Part of a small language model's weights.
Size: width 768, MLP 1024 SwiGLU.
Architecture: RMSNorm before each block, rotary positions, tied embeddings.
Training: a variant of SOAP for these matrices, 981M tokens, 5136 steps.
Each number is 128 + 24 x the weight over its row's rms, rounded and kept within 0 to 255. Layers, rows and columns count from 0. Numbers have three digits each. The size before them is the row's rms in percent of the matrix's.

# k: layer 11 attention key, 768x768, rms 0.0755, rows 271-319, columns 0-127
# q: layer 11 attention query, 768x768, rms 0.0765, rows 272-319, columns 0-127
# v: layer 11 attention value, 768x768, rms 0.109, rows 256-259, columns 0-127
# o: layer 11 attention output (transposed), 768x768, rms 0.101, rows 256-259, columns 0-127
k271 096:137077124072148152089114142147099097172124143110117153157132111096146137122101149116142124125094169128149125118114121177137133121115136069115157102110167122093105128115126121178115121143105189112099135154088101166118161134109143117106154125191136091124113112135103119153102061122134166143085139119171125138141129148121180136094126123125104147143124131116168158129140123130120158118149
q272 104:178164147134140108130100105092109137100157116161143144111132095143114108140113139093157133143074111114073144084155093165113133104130137139162117138102127119122147117148128114130139135155155163125104074132128099123167136154159164131099121187107160120132095135130163101129118085186111161114112116132107133113130136126163135145131124110080116090124109126115163113088183187088166117174105
k272 096:134121136159098116158128118140136162153118102122145114126125138104152121180099138148160116103127162122136144115153171121135117150120077136132091130130129111109116112107147132062156129117132123125135111122154122112125126153146138084110120136119156082156121102078154102118108158043108125123113159134100136100172102130137128119126140163144127155129097129125131113131118170129143105106105
q273 093:120142102103111136112102112106141137119109090157125142094134093116131120160086074116164125167123122129097159139151163125094087115075082131101101135141136128131106092144119133143132144118103088114100159094103121153105123088096081115110144124107127094153156143149144123096158097105139168109100062165143095146189094165115136156148106151134138128115177116103132172108174045148116141159118
k273 098:122123170180115132145131112164114145140104126152152169173109085117123127130151128173146085111158156127134149159109140120092079129117137129085088163100132129162126106139172128121142095121132130105176146113077156123120125113103143084139136132122146082118115142104122135161127142128118107124121120108109109100170192132127165107178120138147093117151104133148104130129114127137173119089133
q274 101:152131109177110106136116133117144125142155150143122132151165113134129138099135119124133117125121115103176144121150149111095124161094143121097156161125102086125123128130179132144137140108185181141127112114139135128137132151127125121188104122128175098111117136123136117152130144057140150104133107111142089146124144166155151131143115090117149099135163123078145120113141094147170109102134
k274 100:141131092157153150144130126103127106154101135127114148114134109082146131132177114147108137141118149113121117158105121159098123115157116120151142170092186113115102127160111109137124107117122096166092159108081111183135108130165143131136154099122105113114134143137098123150117096144132120176111117160165156160084120120156085113162086159162114147151167145123137149176096138128125145117144
q275 097:099126163116169137148144126140123122135143087116160153122115124119108123151133081126144118074161103124113125129147121091115178130101144114150123118140108123133120136122108114114130095102126171087130097074160141145129118136120111182134106107116132123121125105105134128122111164109100134127152111159125112081131105091124117123133102150095137134106146148144123119128120108160135132127123
k275 095:154112117145061113121108149136138123172180099150127146155133076148124136114158139134111133136117117128155115146090099128096117147135164129130143116158143146090147141113139104131110120172145125160111163095170156121100151106144103139129142102089170166125122129106127129145123123131172157098104126159141130129145127097127102125117129117135133119129143136122108139130152129159100099177142
q276 101:157145132140126136167141065160165101116146099103094134118112122173118114124134158090144144147152132096123118096094146152122134133112090098121092138131133125175107163106122099100088141088122154127158153130110133174110145147106171118089096167145159112121102103118160095106085122140136139152143147128135103148121129133110138109149091112100143108088088158155121120105144064097092086116168
k276 099:123116135139093043132123155117115094093118140106123124127159148089066143167144136122121129102142167111070143143115112072110137110110161132119115136116121088106157150160134098109146121143119127138133135117137125092120118137159163135158096127135116113111135115156098131120117128118156136126129168143117135167145114135157159173133134123129117124163124159125105100121132124116163109155140
q277 099:177090170134132088112103128100090116110153143145119208077139090110162141151105150077156156143096064114122114090093054115112131145155134088125143117135151094126119095180123096148134119131091094108144146122169106089114083127146144094159117141107131116130117141140104180142115140110081126114119145155109110142147143137156133123132145130150119150131137112122129147149132176118130122151158
k277 098:169129139144127132139128116127109138113151062111130159144150142101145121096133147139108124143132172119099085106117163167102126124173164146120068141100207127116097166138160118136140158145117129148147099088133126143110121135150103106176113157075103109116104147105124140115140130171124121097147114101113152112110149080142141137118097141155158137134153155134132098067137147157151158109109
q278 099:127170142117104179122153128153158121127096131156108124124102098084166134180152101136110158121106129109140121093136145109164131104100190127109155154159094154130133146088103126082167122083129129123123127134127128133145107162162122103126137166132081152169169125144162126109118095131112084167146133114128144111105117105102110121142161121111103150116089163124143125115131122106135118130139
k278 105:166144094092141126126125113113145145103132168138103136138137106109109171148116104092108121112129124147126116094120136101157129156120108168144166156110120110087100138155150127114118151110105095108129133126129144131121167130158113070119131114100126118117139131152129141132131120126166109114111125139140103156117121112154133141155148147102144145173102105151078062101107126092135105141107
q279 103:110152170136156150118190122108127140147150134107124114151132121113123125159125159115107134130105129106136074125152102186184147107151137106095125133133107118130079123125158137146147162134113166121137145124105100146128133109165143134158137133138142130133124129099100120120146117087093124152124139150131118119129118154075141102126133111114116135132118105113135128089047111160179093116140
k279 101:106121151145140106111142156157117150120140143121115102148162105131132109111132153111142123132136111121118114141154149146161112114110166096128114093145116138144091126142093137093151131170143142183083123117102131111090105163159094121147149159124136136115147192126130103171121129151121137078060127152088158109163105158147115161119165163165131147108152176119122156134105118154146125124159
q280 108:153131128113163120156147071120120117127162133093132163119136158140145117102152140139136139169170118092105109162112137147125130154099150144095169086150132130134180099115101131128125166086122124097093122176112180188098124122109112163140127126118130099137135139156136121155146138104111118165130196145140189121125155113123122112159119087118125114105148114139084149106109153115125123152144
k280 105:126108129139117120129145174114164171138148165122115140072167149144145162116134115126127130138116124157176122143145134118116153106182083105118095157101146135143149164154150127114148092111108142072142133119096131117120089137139176060130121142129128134167121122130149138118112126143085130146116094160105098106084143142136168095125095105116129123127166102155134081129132152091138150112142
q281 103:141097138122112182128153151132078075134131100138161141167122101129094102121142140140109116153151115111115142104143170081128147159147136124142153104124129098196153100131133137094153116114157093120126163109113105132118108115126133133120131128144152148116107145144138124153137094123086161193078119086072114136136119126122134086115112160093127096149080115091132133135155128200142123141142
k281 105:141105164140123087122181130086072138115128116087165132110185129158104143137124121120131100099151113126132118099148111125131098115136130087178160104121151139137130129113102160194098136160147143142153128119163117118127075113119104117136122127154114136088103130185134118098146160151125119161149127101116141137148138124150113143155148139126140134092142152106111140135110133143117093133096
q282 104:116136123165167123115106115102109109109124129147115137130099112104112116093074127149099106150157110153136127147135125124120101146204132139158178146149135090111124161118144086155136117141138106137139132140108160108091165128105142109141120128104106120124162108149144166109139136176125138142074136118136127099173115151109126139125159164135128112121116157115123155125120142140144156153136
k282 107:138120078164105114127121196120106096161092111121128123136157103133091106151124143095123161147110134125091130106125112115132128114133143154158121098137141148130100144128123102117130105091120110139130146118117132164113110167139077160139151093129115129127129136107149113127137105136076122116094091109146179105127119154134138122139130112118112150123097118108129156127128159145165142159126
q283 109:110135123150127117124137099141113143149116141143115124166113140138122148099104080140182137109129074114120105149124154106152129121115123125125114129137126140116135115135151176147112094110108119173112148148101177113122109136101152161161091141111165173121113128146152074104137132120138109115101139098116156134116127141123161176106116148137136135156130170124106143160174092153162088179123
k283 103:134139137087133143094150149164128147116137126105128105082178121116113124137108129072102119118135116145102099166126140148145179131131139101133148152108105068161146092153108165114144115116104061089120155093123122118128135127138131139170096137156174122155097141108074141138146097065168096145113166101151137117116109121154092162146125108090127112098158143123134113156169144126098088131116
q284 107:128118121116179167107127114106135183143117140144140132152163124145106130098089116121120141081136129113114180072143088102131113131115147154143157134156113157147130158101093096180110115149121142145158108135073139095109103160134141137118162163144124147114127131158136124138141108162105109137136091093141109142156148087108116151126129136107150104081069136118116104121180138115164095143147
k284 102:167106141102145127131117143137111150149090097135110127101134136140144123148135093127135150126126177114110126144111084139085087126152155128071098101128082104106129117146125157120137156142137147105084137118110130131160117126126136145088071115111146130143199162121124125166160131081140152145145137099136178100090191125132137117158142138129096066166097082141100105099163105154154146158151
q285 104:134129135152107139117103136112117160094125159089125180120119147133111103154142098150112123069139176102104122146162133110118125139125114153139107137136138140133117135118144152123107144141105099138080076110104112095062154139155150161150148126145089125146125129130118120101139111138118109119109173112136120118105156106144161121131116153127175085123113144130137110136112118154140162147178
k285 107:129118142154128081117091123161116114105094135124104142135130166105105127156108111123119134121159157049090122080109141109111119094135147124090122102129059148132143104133138154153123149113110137094127108149141152136175060102133151072110149151124118074147121129098146156115129117102163135132168100100130161095124156142125075139131148114090152130138129148162119139106161078138171143112131
q286 105:106153112108116119156121126084125159108114063147070099179152153154133175146096117089136150138121091121191137136129163130112087124092150113111163123117102123130134120169139147150109118167118107177129159157130115143117170131088116124172137131115114144117155142114115093132150154101118166143123091110106110138130122180154116142111150099127148125089126158128122143098129168122147117100172
k286 106:124124133142157148159148116138122159116109139117100099132137098135150069114132117120141104132124111098099103140094148109135132101149102109123113120079110137135123120103091155118092086101121106099154159161086115148157123100176092117164115066096112132117086085113134089117132140062111161102100105113125126174182120136103183163157091151076096132152119163099115146116144134138116141152134
q287 107:118121122137146078109121131103130130122122138115156141137149145137084178113125112118133127106100094089149136141096097136185119114099111113133131140095089096098103119139155098155116092123149178140137114139107158155148130105116110142162127125104110116104140140088138133121141156137100095091134106138150124128081130119110148121135116127098152109143097141142162134127085129079111091113146
k287 103:122114103144132154101113133141110093100105165106084118126121133102130125145116157149119159139083161101167193113091117106113113094108145097099165159094113122107157105174140105095151104153153114121129125143080141151134115108140099139149107112120172104103157162165121139147158079123169092125111166146153132121125123179127126130107119158134157126087122129112106123126120153140154173121191
q288 103:162150142118172143108141159104109094086132116147109160156110086126114151130118186140104178133129126112153128108203115162121116089119147180123175131139122150116107156132127176114128142141160077093176119128124131124126117147130107099188123153164137144132121140140133132159128158132127159119141123139107079138159151101100139107141157178109114120173113146111145128193134131112156113127145
k288 107:152137188155123110127142146144118094133121124083091181096106168128122162121074121089131154144120103137147137148113134095103118170125140164109099113110116180183143106169135123123099112144117139091134152071100161125101108145107121095122099105167130091122116135144138121118126165130115120102121137139129136147124126152126071160135113148107118113171160107126158161146071129120129118187117
q289 103:119131135099117099163129149129168124110138121094120179116108148144144131098113146102082157108132108136100121160162109135134097109132137091123143135089117181144117161122148162109182120136141120105149159135096080099165151107091133124121151103122166100143126099114130113110181181150104138177135105110126146097144188146153126095152144124109068101118094131130155138087166129098149138149137
k289 105:097127149133161146117123139156125107107160134102145121151129163114123164137120129169112167123119164136129153162146128135131193101113137114140160166170102140117102142134113094108135100131161184124118121158113172147100126122141096141121163145150090117111146170102149132113119134127108152102143121084118116157156113128094128168079130125105115141132128103143151077159153118093126167137100
q290 111:131136136109103122116152132107102148139150151113058142145125105108144114162124172083119146137104117151133152182135112110117096130140066182143144126145117139133122153120098152161135132121157114131165131084106134127118125111115091125127128124163141097119109129123161151146113155111154169140133100123102109176123114132127145101104151104102202147117120144123121145113119120136141112109128
k290 110:101124165130133118122113081129130095088145112167118151106119159109125171103158140164119132129113113110082123154153152155154111119144096122098127156120134144152126159161139073114118200105110162127110207142168110110139158175085147104152113118139126103121126078154122156116118149103127172158119153123132107127173095100165085162146101099157123105112160138098099120113128073150127104154105
q291 113:140115132127162195133149158119115128155125140107150132165111121124127138146116154139133176091155149165135157098125132176146143127126103143137161125128178079131192096110088147140143105132135117141112117056100158125145119161139113161152118101148146149170133104098136125118109138101148116133151141142064112141148143091135125129116165109100151115127129127122123147123157134122115139106112
k291 113:092068081108147118131116130119158127119181136176154069080131122105141103128133087087094138085121076141045127116130161109086077105106091137134140123118092122142104149110129135116129098093121121105176127130112118156123167122146105168130136144161128135087116143136109125165110122131155154131149120134150108130144113150123129153131156120136123053123128131177104128122135132137139115145125
q292 111:118119134135149123144143137178150126119142118138110136125116158135139156157134159113100116189105108167107105145155176107128113113094091171081133132138150163144176108108120146132160155143129148136137123157101142143123107182173120120166093135150092089087146114110153136136146180114159132119124095116136128156129158116163114161148132125142143118097141148131157147149129102137123156147148
k292 113:119104107146137118116121101139106131158120102148202112138137116119145085114074120130104161082144161092111114156130147098145139118136126100119092111161133145118125132069150102143111130123154127130175139119156120142083166128103138121112147134128115156143126101132088127098142092127107110118143115149101124133123147128121097143069147123126101114128141126190111116143163122128155122119121
q293 108:133125144102087099148125103131116124125079150095138142158096161140120136127182117125148141123140136108120098159147101135180083164158150165100148152090135162121111105143121153152107167143187113144153088149111112158113115167152120125135108151138120108111113115110128132131103103127146106110130120124090153084150153140122100092140123088149139113155144108125118151128114134121079154130163
k293 113:106132105139151087133130162136150078115136173138122092121111127129070131135158121052091076091157138163139157102130138155151151111097111135168112131146074176124168116061113128138134126125147164140134124166153126136119117150122137160125099127138156152113123113116161147125129100130127095151137109161155156137131135129131133106147130161107179116131124138069149149147122164131121111157139
q294 110:161118120117141149110103195131070127100179148118120113139169138109137090092105183115114113116182101135123138120183130146128105134131157156095085110155094142148115092132101156129157155090141123164093132119155164108095140116155094132136132097062070129138079132134132103131125139143137123122111102152140168097129084147161139100134137142132127147121126137144092096147080183129121089129130
k294 112:122129132141119096127133151144150132115109089097094109163116158148126115114142107130168129082152102153178147149096131101090133142118132095139136189152109105150130096155138081143169128144180145116172148144160124073138127114112103095158133113133110126124111112144118138140120142132151160153106100113095141139171133120113165120124149089105107157134132179119095151145092117124080127110146
q295 109:119141177121143107140122125146182190152129129175179087118153109105134088105124097101157111119154083104148109132118100152158101128120117099109128132143124085074137099158133132133112139081099137132112144103140108143114152129121165155121134171093142113132151103122132088162143104081079135118130129126096130121126135147141105129129138127151114154143127105111063146173097096108152089118119
k295 113:116142142158108103137141090117122128153117143143131122097100114124155137139102140108143169104114142126140109112094132157135138099174107145118178131099162112128144142130088129090164093113162113119140126079119106136113133143116104173144169095121109174140101147160184154129110150138136104135126147111203084133103125100121101139122107099110122139202108102138100186112119136110112104139137
q296 106:119154139141129112172103146146108092148096119065139141138141159103154085103103098113168111131118116144159117085132164097131118108136108171150094148138106126166134144127135139129153104137153098138144156143095122110108169118102125135152164172136137116140145100174090117143103143208133127140144136117112099103132114141142139110133116147139208134125129179104103128076095122087163104179142
k296 108:111080096136147100119123116117122128152128168077163134151116092110125155060124090083100132163139099112146099103129168125131123130160162141108150128138143112113144117123128126123111106092140132176130132121151128117128126101111136072151051162087142138116091121149102173131058131155168096070110149117131174107150109116138178135133137109128164138140115179140094084097125083127164124112083
q297 111:111160112138123133103151130133108149149151139125124102101118144097118146144162131116111120111131133110101060129152132102119128126111094146114148111142103116134120141153133127098129123107141096134141120139190133140155149120173111147096106129156076125142125163115127119107150106150126139127156107127111127154095075137114092120124107123118177125095109149130155117115131153204116110101103
k297 112:140124085157161153109148140139155094131162130146112153095120106109130129106124163164166132121103134130110109115084090135152168108175118115173124112138103148149193114091099124101141143127080154155183110090126138153152123136173140146133131149119104124154125119118160115104102127139138119094121122127146122080142130111082103151140116106139191179141106122113150108091121084123127085130121
q298 103:097092164133117129129151128136122156055140108141147106114109134133089130113157128155144153129155122141118114135131144134074108123150106115085107108157162091165097131134132080166147150180157113115112160142081104104112108153127077145109118100148126130122126146093124104084179114115103113125110149150119110180114112165108139123072145152148141093176132169130106117161129158137149160147126
k298 116:122106115114132111145130129124114151094168103115097094131102119148144108129150128095125129082113145096080084116119120132155098126156141125063087140139087105120068105107107096166170145109125103140092122093158132155117118124138146128112120135110156141134144104191132186130115126154146123137147108134135102118114125100132114124127157140121121144133171110145083115142136122134170127152170
q299 110:092179114119131130100157103128151124122128145164189132131125141104158118098157112127102147129158117150113108131103136092131137140145117130118120080147106129079138143166146116072121113152120155135125131126161127088140107108104151208165119154082126135116121168115184132100133102120120106128119119146139126148164171114105134176130060106109096144145092129119142131166165125182161134131128
k299 107:119118141124142147108111145102136118085131144123155171112105132116161131133166163133114138143091116163141095118152135104128149145156160148086094073120143178161130157076160123102116144093146103140099167137120151097142143136112098163140115128112145148087111131150137155130104126155113095145095098101144164155065161105148140128100153136114097183120167111179109154095100155127098142116113
q300 110:092145127120135103139138085137167159122170085142139112156112107131147116150112102133145108125165096124105153138123153146163111100167156140108152121140125135145132143158116090132130094101142112147169166094135116126108105135130148156133105126144098133096135117154146082139197148130091099139125150112128157129122203126097167177128139141054156112127126164115126141131130138110140134103115
k300 113:159167143108109154110130093080131081168146134120114121144120140096152137094137119148145144156126154148100109145129162132091136158171122103119120113124174080194141136118134134127143144131167139129106148120133151156136142107161164160110098144112101117126092112121126131151096150110105127129153132108131129122107151122116112156095143077134130130124131111149122061104130144140134105119108
q301 106:138099130184119102130082145139092156171101146118142174106104127148119088109121124150133094115127131110114127133121126162124109098100078151149152105111102115138155168162118099121070086140169157133118137094120172168121106107118144152116152141154133142153157130112132125126101128151131140145133125144140118143190109140127177149114139177108113134079121115147125159097136152155124192128161
k301 112:152182087130106126183144072080081173191097133108129121139106100131155114142141164143102111101152102150112127137148093148108109146159106143187126125110123149138103135134142154131151114164118120108129146156122107117097157165149130119094091172108165145144151074107124145140171150134152120191111151132128113101143157119163133143105148129113146047129134107177136136136082146101126141076096
q302 109:132155107109133126121123168086141125124165116126113145143160136119131146119125132103140106136147112168065106148158119141134131089150125100137128123078092137097118108133091140102122113138108130154156080124141070147127085105086118135156169148110102152151120129130125159119115109079183165105161132139126140142100115131165138091107106123128149147092097089113169141095086112112174147132134
k302 110:121162102119108095146138091110112099064139128183138095132124126123144092122144123092121097163173142104156144115128172132095112122138131113113150158119107169147138069114111059112133121133154122169081108103138149111171099136094112119127108145124132136113164117103130159144199125141112171171121100141140116186138086139136089128139126127125137157135145148120121146152104100121125134136123
q303 118:170126148121097149146152107145114163139115104144129088109137101114118092108147146101154092105110091129120108121147090077158087097148135075126133128100092110143125135176127122130157102104141122152149108148117176129097171171103097132118099121145091131161126123113125136095108115119146087100181102093118164157097149153131121109108141148136107109152108132148130116193129170159123165124137
k303 119:132087107149135137124128144084138135172123159150112100113078114122131083082124070136122160120115139157133088150121092152122132131126139093125101149109075110158133132143108109129121145129145095076129153064135127103106139139141159153141110122142137144136139124133094128126135095136139142172128124137114118157102122162111145139106103136137153151166091135164117139100142154090181146117174
q304 113:152161164147141113139126128090153081126154097076149158139127110144114091170163150100123157107121193128113153060114133118147115122150139137146114094147198096133152120142110180128112159150074182107159130163172111146125113152084062134125118123108116148100111102119151152087117086151094117122134135095144126153112125105140109076141146114110152139111171140162123121140114093095185099111169
k304 113:137107131111091145106121140144148112108130124125158106121127158081127128133189098134130132131122131159082141103147080153173142093155138109102134128157182103123132135144162150140139128116146105146084105130187090096142117172102115103100108187094098142107124142111101145110118179159125100128136097134117118126128128092106136144142121057113137116107135130123108167114113128115127105102178
q305 111:116144186162168106150095117120132106127137132089049124086132115140113173115181111135116094125124132113131146138112119132133145121127097145111160152124114147168096069106112108153128143139104139148139176125121089118128144162104130185133113115132153129143107068126154139136122145163104147127125150103158146119168160144162125115118143127116158154113120103088128130111131095131130112128077
k305 112:103121086118114117115117121103115120116111143137082134112141102191144095109150127122139154157149160135093096087162107117106099142072113114141142151144127092111124109156097107104100153130156124139157071090158092118106144131115093136130102186117111096149112138141156152109139125112130113135104185116126122144111104198127124129145114140156109108113115147104143165125096110141190129132134
q306 114:172134128083096158113124106137149146065121131128159159174103143089161119111144137134096107089141097126125088114122126144095089132117149105103139101143163096124063111169090197147096146093129119128118139167116121172144144152101111137135110132105150098137144129147111158134109150135120158119130138138097127112146153100174095165136170147193121089147137132163131104122134136145164158159113
k306 121:125124095163103099132123114111118109138145122124140158112148140101146172129136115115147103141123124101131105079103130121119120110145100143118120128071107121092111119130131154136059127149116117110129128120107116137143148153123114096139111108125169154112118163101121170073109168113096154148152117165121136133131168122143119103177163146119112096158147133149127138129157151095125114143143
q307 122:183100102175139122124140145139140094132105157028152166078131141147153119128115131149150160141119130100121143107116138102135143158142161128140144147127150111155115127109068104141127121171113120136130163139116134129106111074082134127112130105116116145131129160134115131098128085162166155128151133118111171143144144081128137147139166124162110112094125156168157128133100131143094093107176
k307 119:111127135101119165125147144149081129115137116111088166140104110131167138118124143129128125114107165128134152119130141130121111069161125138147134106161163126104143120097122091119142146136115095140108142156104122112079125095137116080182150119166139153121114069139153126155130130120080147104129120105148058170140134071108106149127113126097131156141144105144140119170116130151129130125108
q308 117:117134123128140137126126152128139091125142129097130180128127121136151083101111135147114143160112100118118058096145125161147165121113134085109127146166133154144095140116139138155161114103108127147122131111147131140135129092105154173110136119104136167139140108139127116159129176113169148101129161126100157125142157126107148094133120123155076153118105120121152161151154194113169119119089
k308 122:103157144144142140111134114141121140154134119118120151142129120136143181104124157153119088144123121170139121152146118170159113112087122130151108132098087080153153137123141135114177146104126098130140134119127148147133156101159140113168131118145122128089100090126090134144125108130160111122103147127161095186121117089098198128105140092119117180074133102181147152136139130177113095125122
q309 117:154122123102144117112090110119100121104173154106143143189167104103142093080171130144133148114143142110101125099146143148094099099132125139160112125089120120145128094111120147128120144149145126112134121147178115181135157148143111127095120130131099087122128151119112110098142109131123139173142221115091128101077119134084146123092101081152131123129102121119160087094105077068119135115111
k309 117:140132068111104141105090095136089094137106104127112125101134140130172172128138145143119138153117114133115144084121107099100118132137118162118168096072172188092128131120127137144128152142144090150129135133122159166141172107156116122170094128133137146146123134147160183154110116138124150162131125081139152173135160135098125109155123138126071117165154099107134096125093112162135137112156
q310 115:091103178118165095147114164146104118134114142103110138136155159089171118147120121152106148141138144144138162116099144111158134125118113131082153127124146193123120126116102084111109174129104129157128127112143105127090092122109129122190076129120149159106091083152142163138073137108126085115156116083144116136161096091139133120145141089143122150159144119145112160096116103101140170121123
k310 113:162152138113123096117121113100101111160094131146120142085131143094136120105155142060132163111106085155172083110129151122100111115158128095162099112120156110147144135129136109156113120095125131139146084149103139152152108141125116132122145154115165140130117142142139102107115160151146129097148136162092133091120118168148083136101114150152150094133092171147158184124109137070133110111154
q311 116:098112144127148153160168140161129144154121104074151131087129157166148123118165139114142134116102098110112099089114124115108152109118149129137128150132130107163173122130118112181153147164107165088164151130130123152120062110095119129123135163131149088104089173140101111142166097113133122125166143090129112076116166126120124178126126128109097087072143126138100125177097167141120097130167
k311 115:104134100127098160133133149140138124146115139103127139143178133132138134131134127120124130123108117116119138148149101089145139114165156125076177087141116163180100172156103101122163133156145122123119118144157131105057156128127118098123084127149125105147130113161118126177125143162147113156140126124099086123171111100146119165104137103139164127120092144138087158107152122144132104111136
q312 116:158124101141089101119148116136139110107171086135127118124119099129141162123144157153099109105139175115108183108161137115147104123148143194147095103142170119125157146119126152103144132085097136130143119154153134124129126153134139132117158122112105153135146130129137109073072087148148135162144116133149140126108140130122090114132128131147120166109122160099141130154130110127152124158135
k312 125:097088138124104109143138133144160105103185174102128184109131160117160132112136129082169160100151106155129106140107128098111130176092099126165169176173129124123156097142124096109112147157120109129138106091122102162104158096117115122102106127077147133141135136100147131115102163128125133129128138137135104110148147210114104115113143149127123143168139149119093124105131110097125101135139
q313 118:135135132129187134133108087104109112134142168134167145091065146081119145150137153137129149155157162123156142145110091118115132171139132125111159143072133121113098118123172146146106144131119146132106059129131129091177122138109114119149164111154164124137075123131131141104160106178104114126117139130126160142124117166138126116095135174120145131166133128161129119137108130149135129163136
k313 114:109152129106129139121104147097130080166095094179159119139101151091145147104125074124117086135103142141123141139158100128103159127168143094171126111117122136120154150110163160155124152127117131117086123130140080135137107137124156107160088160142047163091121125103152135119118123101140144119152113131148132110093146138090149135076135106153169181133139108177160122145146133106133119159131
q314 119:082118127108113143129195123087129128119112080064118120124123139115122134093086121087148133106128144100136127146156093100169116099146129087118121114145136134126083116158080168138139105120129163086117149155099112091120120135150130133108109054161139157119115111127128101135084159143134134100126108167145133134159097133128073130149142152129094136182143154172141123145124133126135119120155
k314 118:153142113077132128177142127118119143165184117125125139145149135161181131115137101155126153120157080076142112131124118154104131102139137139083092114082120121168153112125118118133169094154123155118142086115149128168087133167118172114125093127121117101148147152143120154111103133180118128134126135144088168130175143179123114152151177144106110095117085130089167140084138131108117138142117
q315 113:114150150080095119123161060116152143147168133105121195129130093079103159101120152129128126110152075119129129124154192107155135131170118141150166104150157087107136104113118147131119167131128159172129100134099131079126104165141097167092095108142106149173142161144108124141088141086102134128088151116153083123119188137141103164090097119090106146093125121102157145123126154111134147136095
k315 116:084124084115133129133149135126134089129131127117154101140164121176116151118141130114102141120155125124133110139165089128116151101061133145142116142158123082119120135158155138141084098179098194119150115138122100136111137127073151083152095140143101138125119099138135136185142182102116149158114111142193119157123146147102133138118125129154143108127114095104109073164189149127141143143151
q316 115:144152100153128111134126126121146092163127134094152136140102170167143124108144117131139135124138108169141151147130151063154135141124086134098129119125164107130112137136137135128122144183078109129178097124137170138119161157124154159133120184121160121140119139136102140133129101100175141105128131155106125065141134107100158169135144130140131152166099105079192125107130107113116078136093
k316 116:124108133129079155163117108129148119152130113127140102165091129119127137117161137139112107134164108122144125112158153134126112110084128180109124138117124138126137125098163139121093164170136144145109098113148147130180150132096114137103125170148114128095110100160135130134096126132149078113129114055116119145113161142124144104110107145112120132087163098115170063122094144117115114131132
q317 119:108108100107112149105134144079124096130162149081117119086134107129103125126103142122124109145176096105124132118118149158165160128083124172102123125150096106087094172122172117133128138121127159116125116153151164133131102125136118138082091128156143128131104145112120156123145147140141160136098168149144118132108107155138095131156168149136076063094131163103160120124115120090110130110171
k317 118:161096151159160096111129167090106153114108121173167142104148097103110109127133151099121147142081133145158155139145155130139121063155123136163121081114147100129114159077115127129208097130094129123116096090088166124135150115137113107164143120158142155134155130116112130109111129118056125135099098108161144125127131070136168123163135146139131156159120159122100106138087127122116147156119
q318 111:139113119124125138147104133111131152179129116107154079104135120080123143125118131101105154128121138114110116120119087110119160105152087118135136143124145110136156119145130139144139143170122108094147114122129117145108098124141147135111116145109149138141099119187122130129148156126147121152134128150098131143111098167176138139132090143122145134088127139145160182141134124164126087146141
k318 110:128145159144077117177135094099076106121096145092169115124176086149104148141151171167143156121140105117138092146159152152113144122155130134140123097110143186127122155109115105150142118111098112142116138120179136180142154160145119093113130085136112101126076147105123155110104090120127160072145151110126167134173128174139129116106155094151164104081130132129148124137118106131162111137123
q319 116:115102101167147128168088150168127102131142118098134134110086124118113137146077174113130147143110100129126142145130172175117079166092102159102122168120156140114140101157124115131069109123133118126133134169119093100130163132101127108078100116105136127136138100135146110160091103137105091121131118118114112084071133140119098142149113180095159090159144124151097123132120136101129161116142
k319 116:129131144117157138137171134172068139140105083124156129142128163104134099170116170096135078104165157110103161129151143133125080127123131111148132151101128079121134123125135126121079149108184142122156115142106123108121162137170079128074106107156190119120121139137121149104112109106088148108186118154184150163139154134079096122132133159086131152143106173115156171192098125129120132136079
v256 085:147139129133106127168142118113125139126128160126145086119125114138138114174113139129104139131114125118097119126168105164123129123107102080136114133131116162141114129155126119112145057121129105169133122115125168131113139152088144163155117139070163105147116171173145099148149113164108138162140177114125137160133125126096147139135138184179085121115144127133097136107111129114100122120111
o256 084:090124121147137123074168173100128132129146112147154091107149126142141153107176122134138185113130130117135113102126174125155128128146115162087152157116130091105124161157139109127119162095146097135108128155135154140148163179116120095150129125116151136124108086120120182132147169140153107101119106115139110117149160142170140140111153147120160089144107173128179091124173118138140136084093
v257 085:157119148131108117108105124159086100139166134139156099148097142118081146087139170149108120112120150149142142146143134170116153174156121157142127109141102112139145157096096138134086113070092099134114100160140134112115178128112076138137072116147121133124154158092159117138123150114113138194135126096131115103134133114142105108109113121057117139128120085163103111076146138156159096087065
o257 084:122141111124160142154170143112155152151108143098177179104162109140142121143147100141129145135122139084110087120107163058140108131126152142118118126108153137126122139139110156133138131132163139118164168124146176152091099128152099104124155133163143110120132070158151120126142105114140120097108132112164143108154137126102119153146099131139140117126129180092145139148116155139149137149132
v258 083:124121140097073157095098137132122128105154148171137160157153131144144154089129135155165127107111122163154132125143140162109161170140147125147142117141151181132158125127105103130122118131096122115108121159157137131138106123181182160169132137106132097128184096123137123116133088129082130147097118084152123144147124141107124136139113070088079118149111106128092113131127126153128100124137
o258 083:127141177126140122151126129147150083141117126120160144143145165118156115150137117114138148114128117129158140082086107138143110116134105144109098073114128132117120092153172184115137118124138128108143116134150144133091106155101112106134128127129119152135135146091144150148111150172158137118141176132149127094163136167151145117148114142125145098127176157125105165155127080110149140093118
v259 081:126100123090168101097098133124132143167148096122115141080115100135104133122140089128093112106114161108158155117161165162124107122102156144154118127132119167154171116121118141090133143104140137108163155127166107104111109161129112147103132145127114108132078097162104112122118115114123122103132121168129106115082120127146112131151107202151128096142119155111152146105155141136099127111174
o259 082:078113167104053135118121160107116107164072147117134076140114163155139116177119144185145161133108142145131133135132123081093165117137134076106125138129167140118096136155147143118148115144131126145102102169162117145125108170084137148136146164161141146108175095118141152143145133156126103142052113121133147138133113131126148159141132145144133159131131095103116106156143099116166166138063